{"rope_theta": 7160.0, "attn_scale": 0.177, "bias": "none", "init_std_o": 0.0, "init_std_up": 0.028, "lr_head": 0.00506, "schedule": "wsd"}
Each number is 500 + 40 x the weight over its row's rms, rounded and kept within 0 to 999. Layers, rows and columns count from 0. Numbers have three digits each. The size before them is the row's rms in percent of the matrix's.

# layer 2 attention output (transposed), 384x384, rms 0.126, rows 4-31,36-63,68-95, columns 96-191
099:517473502519489547545464458498490553513487503469550494535452430483539485553516529504563533576523544419540479440467452458450532519463438523486523520501351519549481469456512391470498472510480517582565523472502468450514525579536485533521556472517443470452457468459478528487526512475470471483
098:539517411545528467453588521573490492419503509503446539452512514465497440459523424517512500417465580501536584475501464478502575483532489548513557568484466495529418529533452485497579582442525432495546505507465555424505443486469527508525446529499493478555441496478554518541528517484468542522
094:482540518418383475511491511460505531551446534516466441529503444599443436571527529485502519489543488459480448519582519349540497559526526490491506540508514464468572510487508514490530458470537470563473508477444482495500560447525542618507509538493483522478539449521522621515398520463553475520
104:450481486528497491547514451460512493541494513583499491514496470433448506507419433548466470496521509526482479467601514499463492458439477485497507478558523516439502477436460524538465481494510533444429459482431541506508484530492553518505445479499473479504490465487545444558459538541503545569
100:483443536443506540497471527500548536500517461512454540501512541514515503530465517465507480515457495521490465489514524552471500498480461400544518501525475445482464556473467426482477523537558560486521490498427464567483478466472480477524506533456517532449516442476616538472459550481581465529
103:481450486472454454465434469503445468520476528526469516468472523534468471558521496479577568486468539562472480501512531519469545523534486444560511542500481414482505508527461425431602550469511496426503590539565460451535509515492461555491514520458520464528445580442498503539451499493514417504
101:533525480517485524485487464422470463507468463565525501529402489556473443486506481472504436490454405456510458588482550478462539529592481489561488436567527483466472499531532529486524547431482544483485519481475432514515463550480517584465418493475490562550514489526527496465527487454574495535
088:513499485488487525465458471503465492557527509545557480478504541535490501526528465474472509501487518509519507478508428499446506480546536510500448486545478508543461480447564487526542477491544480570474444479420463475555557483551496440465482482472482405539484478495505451564462542487530558533
094:579463478472529424504462492467476467502382541505412489454504515526526519458465468546428519578537489420532512468488516470562438581445493521500533486546506441545467485489515537468479528444574455469482556422474534496455553489515431417547486508542496528543527493514501550612495472523490532553
098:546463473493451522469504442484531484528482463483502566546479526532442502480488517512495480432499564531517462484532481463471613443487518477533540455454547576527487525469432472469547536484547529504485459562434494527497434568524521519568436525578486539467579452480463472437503481511574487563
099:542540469459479537488448536485524517520516443428542516453559499504508451440528539552418416575513489516481530489494509480559438535613526443514424499514458502504489486521522563497486420543478408533503484560538474492532500542483471493501505570483504454444550472531443536462519511485522468568
097:466482549533462459483500496470525485532482559505450465412489490512494431527472434435539539455547532524519457436560422568492514493522559440569573508530561423487516536439480430523461496412520460463518525453520491515508470522488547453550490469503514458505504512513503519524598484610538537544
101:480520470524484439417482519581530497526487547516556449534527496479468536492561495498453455508488523545521479525419468508511447523513512509529503501505470486520502502558591539456480501512498533551495496556462414510487465533465583518505475502518499515497475509534519463475484407440504492488
100:592550503429447540511415497487469539449519497596526449482579490510477452482614484454567502583489480456515570493554480494432483555519500465559439524470524506447508483515462519531500477428532477461575475456508521512458525515440498543468516489571514533524494550536499499543590430509517536531
098:512506576517455485444529579453470489498521556528496509518374535479513492501501544471510523545513414429491452485506536535486476542529448524528534451465503514509526557437471453458492468408551536469523494489441478507497459429467543492549518600457513554536493535480571484554556469511466514503
098:541504504572462476467493493518527533509571514540499497511553536475548461473480608453492620515442527460515512526487436492519505510518536478533548493485586525556530493502565478582526527562483440510460540480408575466554468557503494488483483496481522483426518499533453546534483491572500512406
108:438488500516514579530555467526430513566447512535482496525530511466502495500524455428566557453525521536575542517485527485536469515496579569468392487500497485484537512462508469483527514499472526487517499494468475517515538478516528488515548457453524377524532497454535501478526475383457574428
097:526564476519435486489480561513498492519526505497490531528495503498441410404465486504498505563466477559574559576514510526482463523569555477492483482531512524562421535507500411461452486507553463517542576504482472508519433500515498448482372560498515509574450502491463522558495523481549505537
096:501509594508486433550526525497510534389502394527491525524498494522513452452501468497466417511536594476445442500540485503453539521526505467563501546515450471481467520446487523412414501532513429506524498524464487471499461384491508530514473463606550424550515528510452535458486530517595492489
102:486616437551449528484525541534541518521548515447452428501478477451497526514529490440468520502495477498507475527473517513515498497518464514495459489538441535477563470495536466491521452495439526428597458469534514464521388501565490486412450510538479531501476523539434532536492481541423434472
099:453594387528512557449463486503510465534507465474511511498480517437499547537531603543457487538432532519456487505552486483485481522428442542517463492543492495555537530513543566524516509493536494527420523459531541458482497422457552556455487480551467437556462470500529495428545468503441537465
100:512561460485559509515472472525459505545502473526492514412565489496494569538527464521502502550495512488461459489505452506537540526489476562545528486467533509485531543475412476356487474439495450455478478504482454482597529549517405519548529480534462501485500482452506551454486623499482493477
100:512463537540543436439489568470530420482534529559530477504534482522582520468438439544467550445468574574502570515415499499502594519491492473507485493503505463443438490501469536562470531558482438514517440491470468555498597477521546491478523571501419563485468475545471472525540502430521538493
098:467432475572487526505478503565479457553497454487509536490493488497520496497500479520480520457483495587506526411496496472557481565509500452547549543521546444507480510556522454533592529474500470441445458544484461499521444513514451543583467467426533516441506526547470501487437483411466560500
100:469472517462545476509432451493598495508491499425483544541486455447503528486552497532441506566513486542517533543461463468523506445463505499537572485497423587568529432504477544562525539474500445530512498433421476475455549542542453504489474484522527527422505474536473464487471584539411474485
097:458501518516529581407505498468469468426438546479439510497568516499499427440465432492467504462474455491526470458529444532534459438456542470621500503432515421514509513520547488528543511499497468499502523522533470534531524488417466523483441515446502481507537506488518494506406431473532500538
101:462473477486484546461500502477517558512536450509490454472549496485495529498540521534449498518487499491478565497489557518479455539491499564504485552466545480467586553488428468520495495484499550495537483476474481451534551445539508547512495531486432510544506473540514494422516485513531541540
103:531486499451496469484508532484454486472473493578483560552500514506482441526435502550497514527484461506408620421531514506483466450476481504471473542429513479516511501510419471524555468500485505512472442508510470540532482501517528450518461539534466476471487483382467415516467496591482499510
097:504429492540469469465483548598505492531509437469523447511483419493542514432517491483511477469505504464394588549495525433474484522435451534510441552463465469484407450482411525516462495511421509515533513494511549503552481468495610523471462496496499489478470512499433510456511516538558467498
103:514440525447558543477478539499476503523401498501533462528473423499508571453569569566523565532534441470485511523447452494563456496441437462511400524516510484446508455520425553521457518493484563458475484494548524555499560533479457449545536485463555497490428531476508550543437532499524489473
099:475455492522489523465441470517468439468576512573468534475528587473519488481516582552544483497496566547432508492571529569500535556520498529427465570537529421436467548594485498464558447517540443594518456525525479500503491505487459445478520509549473523491418576547477500511520505475542571526
096:473480485469513519525543478494498464517573483477514467506488507451510518547507529447406502530521456523492506451446531524568490380524489497505451482523516439581456478541487471532551530489481564491530470549532515487451510494615519514470554525474576548501511478454488587488542404508517472439
097:501572497494527526563489531485534467549449515455487405576540455493476487450530500495498527502444465529510523471479567485497532476470515501563522493461556516486549540521506543569481534530468513544521539592477530482529517503538518500500462557474478489556527514429456497474513493489431526529
101:475487538505550482464537518461495467464484442533488511502544539459468482540433469470477487475496462504514537505486522492545444467504562508438508421511526506557461455455481534550464502618449448519557450545464449495416474544511548488478491586533518599506548508545470547421492525492459507458
101:471443520506542449513415516491489504557460488407458480463586477479517544473551501520494512492566504572494481503505599471581524489475502532470530509559491513501496486461473559502484529506448569517452501506521514535548479497522513460456510496514527504448506479459513517469433518496472500472
106:451509499566478453489500492525444527464466480615505545495506503566532511521501516518515517461539485488446522470478607501553468556543405473511555553448508468439551500509511585446543526455494504475545498528573570493494463475437522477466505530456482582558511485525498549542490442509451533437
100:470475579525504478422567455546529591527493485514516543537506494533454445515476520424492433478547512531496522422512466468524468551598514538480456533494494470491478449445488477441491487490488493497505442568437453422431498525536503558500509486510477457507378425480498491489478502460500437538
095:513486513489556467512575602521529437505507461507527454446439505479496426517508492461543470556493552465478458562450488530485542491499493486525435542596485472510419485447535442536458506430560492482549546557524444485619495550500442453468505456478515510511494495496478540490560557430422518474
101:507467573600449524488466488527497443484459527558465512496554462538498548502478467440526443470472403540528516497482512523510484502436470489512582480518583529513482490495422466543502536459473452533509524468526451406498531450441544504559498523431494523556426515474563473458491552536494494471
094:547520469498506452479470581519491466493491455475488482578500520466529491577526458553465515524480514481494537555461485523469523451515478556492501499544503522495477529495499536519571510554548508391535460483467515440432584441519439536402565536487476462464453545574512551530547471490568435537
095:482493515507457469539482497458574533525495557480435491501440515477430463536466515488595554557479588441480492482509514489559561444475562518454531476476583482471473491454425472518505497445494476509519546517534420475402523540476494521553569609507466460527492497421521507497517522466521538557
101:468460533471493449537514448504465515579514510501480449438431451518485494486424461532491522528532464491498514537509466499572531474479492462472508509540509466511494472450483484578494442508459425549401501559541512511506504505567456523491473506516482527470505543567480480520478459531544465458
100:457509475462533512431495506525469504429482470513535539457510550485496579498529466450481464470528576490596482476411487500522461492550512468433515511476524474519494553470500487469552521522452432499506521536519546481478472413507544507483484456469500496436486529472515502473466501543540496510
100:486448525451467545481510572459503502441437551452471536401431540544533473514494505548546496518480525502434470450504538499501509555430486477519536518524501481598498562566523522477486488517533450515474429528471484536470558472510427537499495503467556496458498509443570516419534554459479473520
100:502569513499513501464481586529548499465564467539525516477526474538493530485529513443475509542473525492486470469514468521471472530446498432539514565493433589470493485538561551543498508503508505451525534538457522433493575480538489470559585552532497601537491426514480535563472544471483478497
100:511511433554444535509547533471471534508464451465552492504471536449620451519507500493590565554449484459446500484460441465568480478481487526544531585544483496486525476488498489511495490480514530468527473517525452460476444486580460548535573465524444507405554514569523473471488522465484508569
105:484536475507506537533520493475483486530521553497527466485474446495494513488492532484553506530531468485513538550465474543490550531518534510467495475504469475512479472556460513536551507524537536458507447438546538522505476446534471490435483503519579559502490470453504502479524503516462506601
099:479462543498529507496449444535514474505460462477565512550572536426452539436500489592461569494459545528498411491511542567519534552532506492455489432496538469506469522515472581503467531505527505538412524561427440526510536561465544551463480470571487535476536520412511483485468511392504523526
105:473494547477516411478555523491459544457481550546507496503496486474510472470428514529482507555517416501540412432429546440562563444410493476445548540481527494530472544529536548513548566593520512450489462463513495508517492539541492498471552469557477563554537486490496441460512509525574545604
097:520510504539459547489513466540570496508521453523497583515478411488492467346444486461442468518507458467538554438522473504499483464444560498445486490479512487471476470517489520487503465473492518516486511489525502490470473447428503431496424482409559484476512467571519500473513487545569455502
101:443533541481529432482433475486499445473494531451571475510487529528476485486544498499505475549466520477485454500428419503549559509517560521517483471472479454457427384561449475529518476485499572495539569488557443494501505520519477496491438516384527483517534573467470509489426535538455525458
094:509527482547447581472552427445495487489476495500475528512498463476487462503513525434455483557459538596510475552519432490464565464510539502504532535444503534465540465393537480470431463423534437471464554564604523448529470477533405509485473542542508548481551512551496547537513512489485469554
100:480490475481563553477443555510483426494511514556493498458543514508468484540511453437609487522460502555463358472554519495501509527550478511476496528473562538464501492529497576578449498552427470535508404497492518540533544461451604507480552423505435436511471527431461464501491497496520496518
098:550534472485460536515480489451490510525564589541563455498520504530529576470484515470538476450469419529439406522448550459522503434586508533522488495441521510541431454455519510549509439510523646474522556491501555532605462492478611480532478527520563561497512444506495523531567506529535490487
097:497527464499560486527545498499477480576498473521479461486457529519519502494542486524496446491468498446481521409503469505434446472468511481470518482485433482591439480459492526494451531502548417490506538470494576542544485484477612491569569471465432486482473452543482527529530490455507449480
101:496581541474562546543453412545565507493519420478516559516485531531490534513589483528455504427523496540535423580526518429528509528481485491480431499513463472521531498483537471444542444444543507543420495559358508496510529463464526495490477461513560484531472498610553565437482514524549457518
107:505548508470456448455507476437563426444578455470488496466537520512526550516485500534439502488530495593524423517527521519512526496529474481537563504473523588518559514468488488467544503491537444469440385515487503475425560504516405526449477505505513518512534567513477473574472463501480519512
106:491511587547516433604470377452500534494527537511531606501437556473460497576478494474491518509481425455503449528469590479427466505513522501464543499442567534497556512493543514514404486524485483502525469488420486501424524551527524470569489484485442547457455454471471467548487436494548486525
105:555492463505478487501509474462497572502554450437553437520537442469491512456498458453502448535451494521503484459460505471465460487533485473521517505516421555514478481468521491558342533534530598495486495519539491458532518436504497478507404487475525509553484490486444512501535471497463534494
105:530519500504547509452518504491495507503443436548529495477489520554531503437518532542556489501501545433496578521525510429488485529468479488505552507461480554522516470481437499441508460469544421516607488514538527490495498558430482568447545578491507544589562510568475565451431453497566489524
098:449432530483516499474421488505518489531542562511507460489441535491517506482494528438382484534550452439470512559485436496453444451410467459511543519504479558521470475512459425489385483492537476510563510511501524506496566569513479445556476505513533569442507482508448540598539509532494532445
095:428564456507439507543440508566520522565497513472517536581481509507508517495539515452567434435528526490505547486517490479490469524456487520514536497469475549511562429531547561465538476480516497472542425464483540500534534545512509480551456471510417443527488449552554445544499512481534479530
097:522565509540503544497550486603524476501496492486499519516468493523475533501488503503446503433512564516520548449452517503558475476525568526499497529456492547446529462521533417549508461487537399488555499543511528509523522493472514541511508482453471461497543539618506490509546495527487449536
106:501446507459481533536515490504504494429544489584445483542505497497566469483525507551498534497583544516449438563516460500444585558430511526510512483504495463516505600482484480556436528492453511569493455553543451503545509513502535531525557480539495498454546465513421431441398467524476457490
115:555523462498464525480519536429484561459503498552540481486505499498492475497465492517552539519528438456483461541504526456522526452482532507463550512399523550518516603474530534508408558587442448526438455524573500442512444495572484517451563536464465559458601569497450489440475546558452526483
099:519526431510435482455536496500545506461554532499490513538508447496513549523489497487447590532454526442501510517494574465557463532446430496456535593490518491480543501462439513566487544604472487559550496517446567532490480494554453409546499557469476508508457473439472558549457469549506558449
102:480498433523548496563506439464497508474450498478491474441455528496457456446572449466542535529466475528557464502483477517564556498475554577517532516449436530470582467469493541408523534476512530444470478445462469441570540446528436462494391416494526427451573485478517558474470467451516443492
110:508463504470574481510558493450539541503475554523451524480501455525486461442473464494422460531559506495558481564533540447547441506489522606524485464493464510520519486603510475495473508512477486432540482486496493536441479500492499487498437504568464542507578452475472495484412486492460536465
113:466553563452532545524474431462542508498471494428479478537567488502493525517495557439439435498486485502463551507525461538485510474539405485481544519482527515542510499517496487461531483490520482483593536479534536489524530428519483459494510520490506474557489546511569474446502512545545514527
105:465445512560473524415514529554523547467527509465508498501485430566584483520451500502518447532552507521500443520502478495550468478526472593517492554526524485484457542482502479515534499510501537544506467529517460498527465481511566503486514528443537474471532586488499540440514599508485499484
101:478480490485479511565481513474564509502495526502450522483489423473445477541492509547390507491486521570515480567467496476550539455536544473522522574464511478522493369505506559481491494504578486482564506500518527537512575539484457492472503515513474438444549470480502453484509498465566498536
097:445516477473500514514470556518468510521484479419560506476519421523405423457598416430500466502515559522473551506519474421527539479495515458431419451431513481464451506509439430458505482510513512514586442517570496479531501434485461506499556478478510506519388489605563430445511497552541495518
101:497529543499539442482470466443528424489478475515409476536484490514446455494456514531502466487562471458477502458478491505474500568522459466475521517548499522498538498549502539462490544483543477538433515539480486467439513560510549495466457472512523479473514534495585574443475488583570505491
104:420438492494540599523515456528520468508486519512528450493492475562488534501533548478481441450488483531481436447530494462499529518463496498503516455440509523559531529423519505461492442498457558546502476482514543494488511532530488520442542480511476480581462509439474483527458535461523459453
095:532555487544492491480499506529490502518486521401486447564486502519496473519518487518504495496520525535544503536553484451491464481475529474501439456475492502472452479613567491518475489475469552575458573475448452491505522522458532560509496471413466542432516521456485449506521482503407506470
097:523452549493485515491486590531494531521419495532515529436551422537536450487507533463546515443490465585507457475559522471410507482471468553474474555396522473470481510481519546488471551483480567564474531475500532495478484468473519530590522524547487492516513515526500480423556467541474463435
094:504442567494472535525511490497504456435526447499496532515467508540479504456461514518556464429529440482505552506554496568475513549531472465553460450446478527502482473509524479439500458481482489587514474555485492523470502540550494534583454472456549568506503521516419501533545529477474523522
108:515464473521451476492458563530466499471469537409507450534436554503509515573500548487523472506484517556453578526429502504454609510586515488514487533480514561500560508550533494545493539563527576510541500454483538450531523506524500568487572532478466421542507537506570539435422484445514512549
109:513497504531566507496527480428525489533494476524476552466467580543500446476504526452469499482517466448481474578514509525440410491455487509530519538500503445585530571478531423432515530542475498510452549532469542514472420437462474499564483498510570413480463497564494474530467500478504513409
093:540442494464518437526535493517540523518421511518519558408483461535462520497486473510530482560520513359436485483479424527533439534519557483448466526531463552468505511557499579455497483488539458472573515445460558515444473538497532437487497415485446530539483508442514481489531486546553527451
108:557463491566473516521525541481419541589497443484432545463563521532525502533531507484526521484523526530515495480455499510478491540475495509545546491506505469503504549499501501416443487552516577474496537503529527475446443459486444548530573514518492490522582556465485518512480564540544487416
102:508610550493392510508523477555471532579507394421477534519532423515424538505525537482514473522518596493539500519572501470515487552539474453490525516486505535470479513557425554404528481408500456488594450525528519473479597525506535550497558495448465457479474538433588501505490447435550520579
102:586503505486451503558473531471561482508408529450512493541486571467480414519483452411513526470482511550498582573448534555517565527508458535540458466461515534445446492509499505559526442437498506469521518573500452539531473582559433413408560498496527504472415527446516467513525474483484511517
104:384530469488439462435522487501469460549499478459580501478453565476465517472535516422455529454523524483466476532436521496530545508529515590536524475499558558441449488456541488442417504577487503538512490442498424500549482551468504527529580580458437533490521542450479472607514494506565533518
# layer 2 attention value, 128x384, rms 0.117, rows 5-31, columns 96-191
099:458485506455422534452545501526528475532493430478471506448599484453526521510475502455519508499496490472528499445466515544534539537521511459479514462541510471486557468499490517491487441550552522546475481432568462519496491507542493506450488526498538490569510500541523435496552556527586506431
097:490475446563569519450548479459525574421514481506496498509401516503524525534557493528490551450493506546514537552373575603497492469454470445551532497467503472535512493495505489443499508548476526515514458534498531530510398492452490564519501501473536497461525403558512440430520535549503396458
103:440465505504444519489498533479450445486560481516509508463466457534457544489494514480512496510502476510498556513465462529498470569535572551528443507539461514534537538418503494463465503520483474519521557522497468465540605420521478469469512455610488460520519532517520488472492525515473478455
099:434512484539481474477535514445444502509533547482478537437491512553524563543550546534568468458473499534453460491508493445484523631597492511497541448535440460533525431471566645495488481490476505494513466472492570529497542482443555473442525470577514438565493544460535498501456499485528547417
095:501502513502456465545496542433501555492454522508543469389517518545482528449560620478459552530513486467479480541539459504511497489552528551498486474476477523465572512513496519465443520489519484521421450515466527499564498555462468416474523495574523473472474541479502455516504532499494576437
090:486514494483524520502474551486485537501488509442515441489513482475470484497446541488465500558512526433522441495500466559449477467550443505544485529495554480440453432425501486514467498436489519471477439557503521428455510478465466515502520536512554508434472526498502528461491548539474455504
098:511527504521462505434490514491583415553456445462504497494517553519472458438461493475552560479554516482573531475453500462423517493495505490493480520509516536483508465510586489506511492554519490484449586456563477513482515493485537510552524564526507489481496584508520491408510565464468506488
099:472474546469512497553409486515421502455540515475526461501518467482499505550486486509473494453480470501551533533549507500387517453448434466501487442486509521450515570578492411473529505516494490492490498550459470511459506475502540531454456449491528391497513490559546507459537428495567517533
096:512550505530538505494460457490423474503433519525452520461479496488477497494460507491479496558457421482537529499516464483474488551530513524597542434499507511593541499490549531488486456544461592505511554476521529491524540436479586521481515498487489495549524572523457447508512509555533522538
102:494508509460495473497516464487546510448521480483508504495479449490486506533481580600473554483557626426399464577480500561434500416504570527510518539455528503525531509500485538494504499570512541464470437501477517591535480528427471493549487520538475545519530521528494482520507453512520514515
099:372533558440491513545528496542501483512471371524576531499496501542478547505528483506547486503459432465477544481503418539467458575492430449489457511491539592525545462505464539465485530550490498559511450529473475558509443581556515561480504515516493485523494477459460435485497475502492508478
101:486509483501447562577524572421432497465439521538441508542467561525461526466482476514533568511455433537494529495543489431536519581478501488537475506568439551494467489463495521541495564540434487525476543518568536451542505473516473505446474489516545552510524505504537560579547491555528544434
101:487544453481507524502487518468523556482446497469559526538513577504506507534509507447479450472491486502518534457515407501517483449507492558472539510461494454492546536486489498460551444538488551561536515466455528489529465507514533493537442533499517488504482554430449516456439480520488458545
098:478504508490539509502495369459516379506541488467499461593511560499530488513464500501583533504462554492516543493584516524428468535549487562534504492448505513464433498498517459552475460539493406519491437574450493527463519489571479448477501429543522503519511483508465477540472498510501527484
098:518566479481503514581512536520482451528549464474482481506496535479500572535448452487500450477592442524563515542450526488542559457507555472479449555528529522529505530520549528476487465494536528548519509519539486446501450506469534481455526539498476558597541496412462428502482507406465579485
098:570512424466494414523545485571474483498517429482466495495492572473518594505510481511499532540445485467526440539543563490548514446439447578507466433520548515518496537502437503508516493514407448526523476423556528496467469539487456537524484555464516530488499464494450512524575525495492503539
106:510472516515531499575495496482544509496493478469432485427519535470521460563540479435506448431459563498526545479491538482490567487531482463462456532558561531479465494459545573511499558490522525591499417428449511530500552436484540569421513514489468539484478503523467502491529433496451494566
096:516483394475599559462470546470557426548528504594513519486533458419446550505585464465488524503575455512444540530461492467456486498512438440555510514507565531532550459428521520508491479452463534521438535540548466456491532480514518530548459515496455516469506519540602555518466535528444546518
100:498476491481544551440522441497474522464575533497445483565459493562491504544452518534433494573478467432457567421434483501565531506493501467516575528531518492460466535534514497553477484533526499460528456517513557474455509526517526501472471548501532551493452500521552608458393484442500539526
107:514518478517463571512455505547566557570550484478516513575454504461513490489534437532498639558452526531491494515434560524490514482456516503486650549531472537438445481456496482488486521518483574430518524516505500509480481576503468425501490529523504462422454499479483503565451577446525488526
096:520455553511530492494499473517556433490524519550540494509540528459426413527540532486498475504456438510497459544530491397493382471497496454443586492538480501555451486462547437544515505560498507502451547573568513532492545583463562500535483490563435516426499584510503510554600496478440470515
102:577451468474482543456436490472481556427466545484519485516507483454501556464549523491514523587512458586427489487543474457493468519524410493534510482543595551517526504474510488480542496492538537479570456423524507533547453517494550475495533439583524521524531510512523487515503510536557515534
099:444608466454459529599484554503458576484514483493514523547522521486504475532462523441601469450517479486566467486536530440470477508515467555539455475474534541529493531467544457513483448563466598485504537513511410542500565525464560497529507506506492400551489511438485448549466486587494437523
107:468552520436507482474513514470466527503498571470519518449473467518525504446508492540438474569474427508526524447509479495467522522530524481458479535430510469457499499496522489538590460441484501428472484525589509569505540469492509458546538511505529553541465469527526559422574486464502558616
099:521446490565509399444508518473450504518482558572515504506512599371531546438463513539530481551462506428505523535453496492483521548559562551500482535503459556445499587484532525523499485447547475474528490519563471501474499443517434557489536480558502541500514447557544514453452575552484512449
100:520461472539423506398526433501540460440515550466489483491475423484502552488483540584476500518535473484478417504560469494476553429440494414537551494535512437472485425523470516472475558542471495511426506442454517495511482487438473517483511548446533530522592397550489502499528551528529516541
104:498508461531465529482401533527479498473502490465519453444455434479609529525428513479568452490529453449487526497549501493454457487510512521507545467495422503548536460481450540484446533506492521480468517420497451443458519500471448479495487464553445472492557453546540568483507480459521452493
# layer 2 attention query, 384x384, rms 0.16, rows 96-104,128-136,160-167, columns 96-191
119:515518426507526489495543505562473510481503518464480562531529508489463526500535579460489472441531498433536478518529459453519477421503513495426493474467552501473487532600495510584476473562575504489408556577461571442406473510419468589460560549481512448484537514486507528440495553551594500509
124:567505482492489456506481476545501521499503553504538514462471473505444536537542460521462547457459470526585541437476459494525449535495539524456460543472445523446450461481442408490505486535486529460507500517440528573510460475483518448453522520433489421458502532497538518464523501463496512500
104:471545504499435503505459538492506431481525495551535478529586526491419523453519524521491544412537450523488528508577465463585526475508500423516477476474462554522556551588481490536439531452524441487546503483541519451548544505463519416552577510479467515529521439519528531495491447486537466451
099:462534510549459519505482506494540453493530506537423516498525487503505531453550485494488494448504540524486488459466477553544534546489415531486512451484504487458493440457526448525499488536506531529514473565531538553481560560492518514446482547519551461482442473629511584498507478449510499494
091:500487550491540479470516497469546461557511485512485454474444476500469488547505480473528462507530509506506525456533492491508492542529556527466459473564460477460490478551617547517502499451538540556498446493546500500591536558572465493520474479465519522496501496454502522472510452506479567498
094:476470457490474455538573477489513462472527451479556508492500481527506443554429500507442537557482532508426474509610551525409463476539520519499511519492513435478505540503498490469552456500450438536534519453486463481480563467552519530486548571522472522466531537553448525529456571425626452589
094:527469527500527609514410512516503449420508464449575520542475536448477535482559435477470519498529465506579456452537488572487516482511557484417446390504526542500507497494481487494463495514470497474452492483509510545504558491464526447561468433466590489603499521585563606498498506525477492498
097:501487545476509417511478548488474541442498524398427564571498546585474473496534509431514517471581530513440552510486471523463444463504527481478477498463528449413485528465587492540466504480490508531477434523501502482464441505507536477444459525549511499477481517510480455461552438502387438446
091:510520561481482544539493458524554552502552499574560497496509520384506537478529483490500575566511480486475534447476492513532467537500520497491514452439479568448486539504508429519527487419567439510512552504521485532523506504563546473458507483490487457493455506494502518535494497506526483545
118:583499543489445540481470543452582509532550499513510452459460460495535477513553497503487490458557471438479541444477470426513539524492512521516460491460508568507560444472561484501529490527538406589481513451500530492488485451520513458472491470554542453507464563478458529589473481474527477395
109:423530487511522502487532472485520567496459508465504501443596531537487463556549488563485505502523524551461566481414441511459541464490520540499458487560500472441474541485547549576494486468504440546639546476419466559452504469481449476493479521462505522473524505530500505480473474453508521571
110:519488438515469497444513406535443414510494511493498528490520485566523459496506536510533474479474532517594463495459450513424567539501544441450471519483537529483489446518508523489534495562460494496432523535482485564519545554473509527474510513513478536504577523468516521542532568490606455471
095:494508476583496457572545466499488430533472507472504429482426460450554507472494509523552508526453542483552486494443489465465498473484551532410548516551568509518492537500514398486546473471498520428576490534437523484514510490510456562514508536446484508561502450513536519533470502514454504473
096:510478464469536495551459554499477468451463445499483542507430567507585527526468444459460463463498475400485503530502487456445455486523499530521560553475416478520556446455563489497542521535528495532542486483486479481543544518458545470529484534500472416498474534562535466547562430476483559439
086:554497562515444452449566496506447515521500508496549495513520529512475515542532477468524446525442456487498480467556449529513522456503507570487413460524513515492443497542474473480479453491486455451442537464451519496502544539487530468500419504454565540567500586497500445555506551513434553576
105:446556536547510530465428501511517460470521496489499560448461480480557517498529465464561445518535485437538525557546513499387536550536435459512487531561549607503521501489549583476494420493446473489476560500496515501520508491489472574515492469489516478435486514444482515519586512503470491478
093:461529557541511446529511430379474527513541468445474526506481475527461480470480492506500498508507477469467557451468608456532425480494473567537548445469525556505530458462469513497463498498486559435471541484528497473403468477459412449517547540577480516563445501474470543459534588477485501523
094:499495501511490472512570548461576453490456502426519419514461520469428481450561426501483505447514440466432461484520510487569496529517555459500542478490464541482427558522523474503491517432507498525482432474412453541494529538580486492478410514487513503478491474465569545544531554498440524497
121:498483521481488472481539455487508493532469548431474520589560575448449518443511471480477521498511571493530479444503474549470474531440505530499468502483452501547479412499482507476517536479469483519530537572522440438538493409524498505502576520519508499548467480452471486504455502459492532381
120:500502560520494458535566450513578444478481461461507540455518503563569552463520524499544519483550407547461510509562483459490588557601484539470440489496504459535478520543512500456475480509568536508530499494494482504493469482449457518531491521527534523606475491458583479417503504520507523523
114:551476577461503484479482456504414560501512444511520521490447550484463538505565582482501477492449492484463521467481462435500510450486529455496548479496588529507548518487543407471577473505507482542439590536468465540412442525525469495527548554452488559457529448522486468489516539497454536496
093:573529549510518499488483500394442487484516519449460440469483523508502502524532533449503485461523600466450511500523475505416559498469513516471449490434519545456520533526538491533506554520523498545478573497511518482549546557523509476487497514491499537461517528456544495517541518534542543535
098:460501474483471559497486415480462555512516513527518519465506487577494483493534523541447515536506494513514508479506494494489488459543520583570468533454477485451499477529509475437526507474543502517428476498462552543569456558510517560486451448444430442510453445446530491447599530439508465518
100:519424540463519519459479521558599509414493575500518441559493425571441468476538482560453485539427524487583507574508522498506416496503570424503497478439456495553474603448570469484384528569491543495498449485429515566495456545551490490451518600471519500511513458509469583548501464479506480492
107:469484553488478472567521523499512491494515601499503524534453524498510464451547507431472489502475475517540517527500527465526473478541535412503533497478459498501420440443502535564541449465471416583483597482460520466486573483528520558478551468475506422486499438506436454475562539559506420569
099:567431484463529408571486546543527480529495514553358514437513491433497550481518496496481501485539525504495492591453430497463535484470495471539529444556516425585521466489456510441506483557515457444523473486537530534508484561521471490555463484483475491450458502481503493553465470527543546450
# layer 2 attention key, 128x384, rms 0.147, rows 32-39, columns 96-191
122:538455511512524514539481540442528507538484509481499564573540509454529545470586489562509527520490559490550379453446513582478431585472476513477510545489431485485497504430488433403471484542569522429429466427459523462474559500509546497502484474495528496483547557450479484430503525568496514491
094:472453613513581515501459536537520569474598475511542509488523491460526487490521530496507515552544555473527538457526508488534524514465503517484497468553487462462475432463467484493529539518480533532511505495481524470563483457530590470540493539511558537477445476514465565499493521558487475521
101:457506460598553537512494512574457559479543452452542430591467410474430456504552536553481520537469446519500422548491537543558537582494529510517483543507462513510484526544462476548492473557479532510532480485543467469465573425558479452478457454521492473483483525521492570434505444464441580441
100:513463529469472552518498525537481483473527446480512491473530542546481541502563435540468494435538490553606545487519523485455442508529488441511501538488508498451442505520482544446526486460441532483526466457538601475512587489429478484466526498476491490493450470464468425493503512469518463442
097:529582449454463585463476459425514508384495472465498514530389483430469489488477525560485502571508506485536512428441435522484470537488516505500544493510598545523492550507518507476481494544517479466500507525560420448509539492491437493499451451533486426466543488462541475512460545551543538510
106:487520475538499567503476533466619474577523592527485488439489467488534516508422494521567502550494469459463535497483458511455527454497536457468548550498451466500537542480514511468465474511564469515514490521409583525447428473510435489380453527492495495609538533530470479536549488514568605438
103:551531582510527502490461456468518543507461488515529533490499473501473562462491447490517478552487520456492469461471499526517456584478507494511449582542548439488538499472486493482466530459481541500487507427532542483451473539461495485559529412494485546541503614495543462479503583460503463467
100:532482489466557535432521472481555456484516477454490494480475483556514476581505573477544491523464531516508484456484517546474452405532534541529541511500512504553479468489495476531548479524576529509559522484491471495531555507536552488531554469492516529535539431494463527497483457543497469539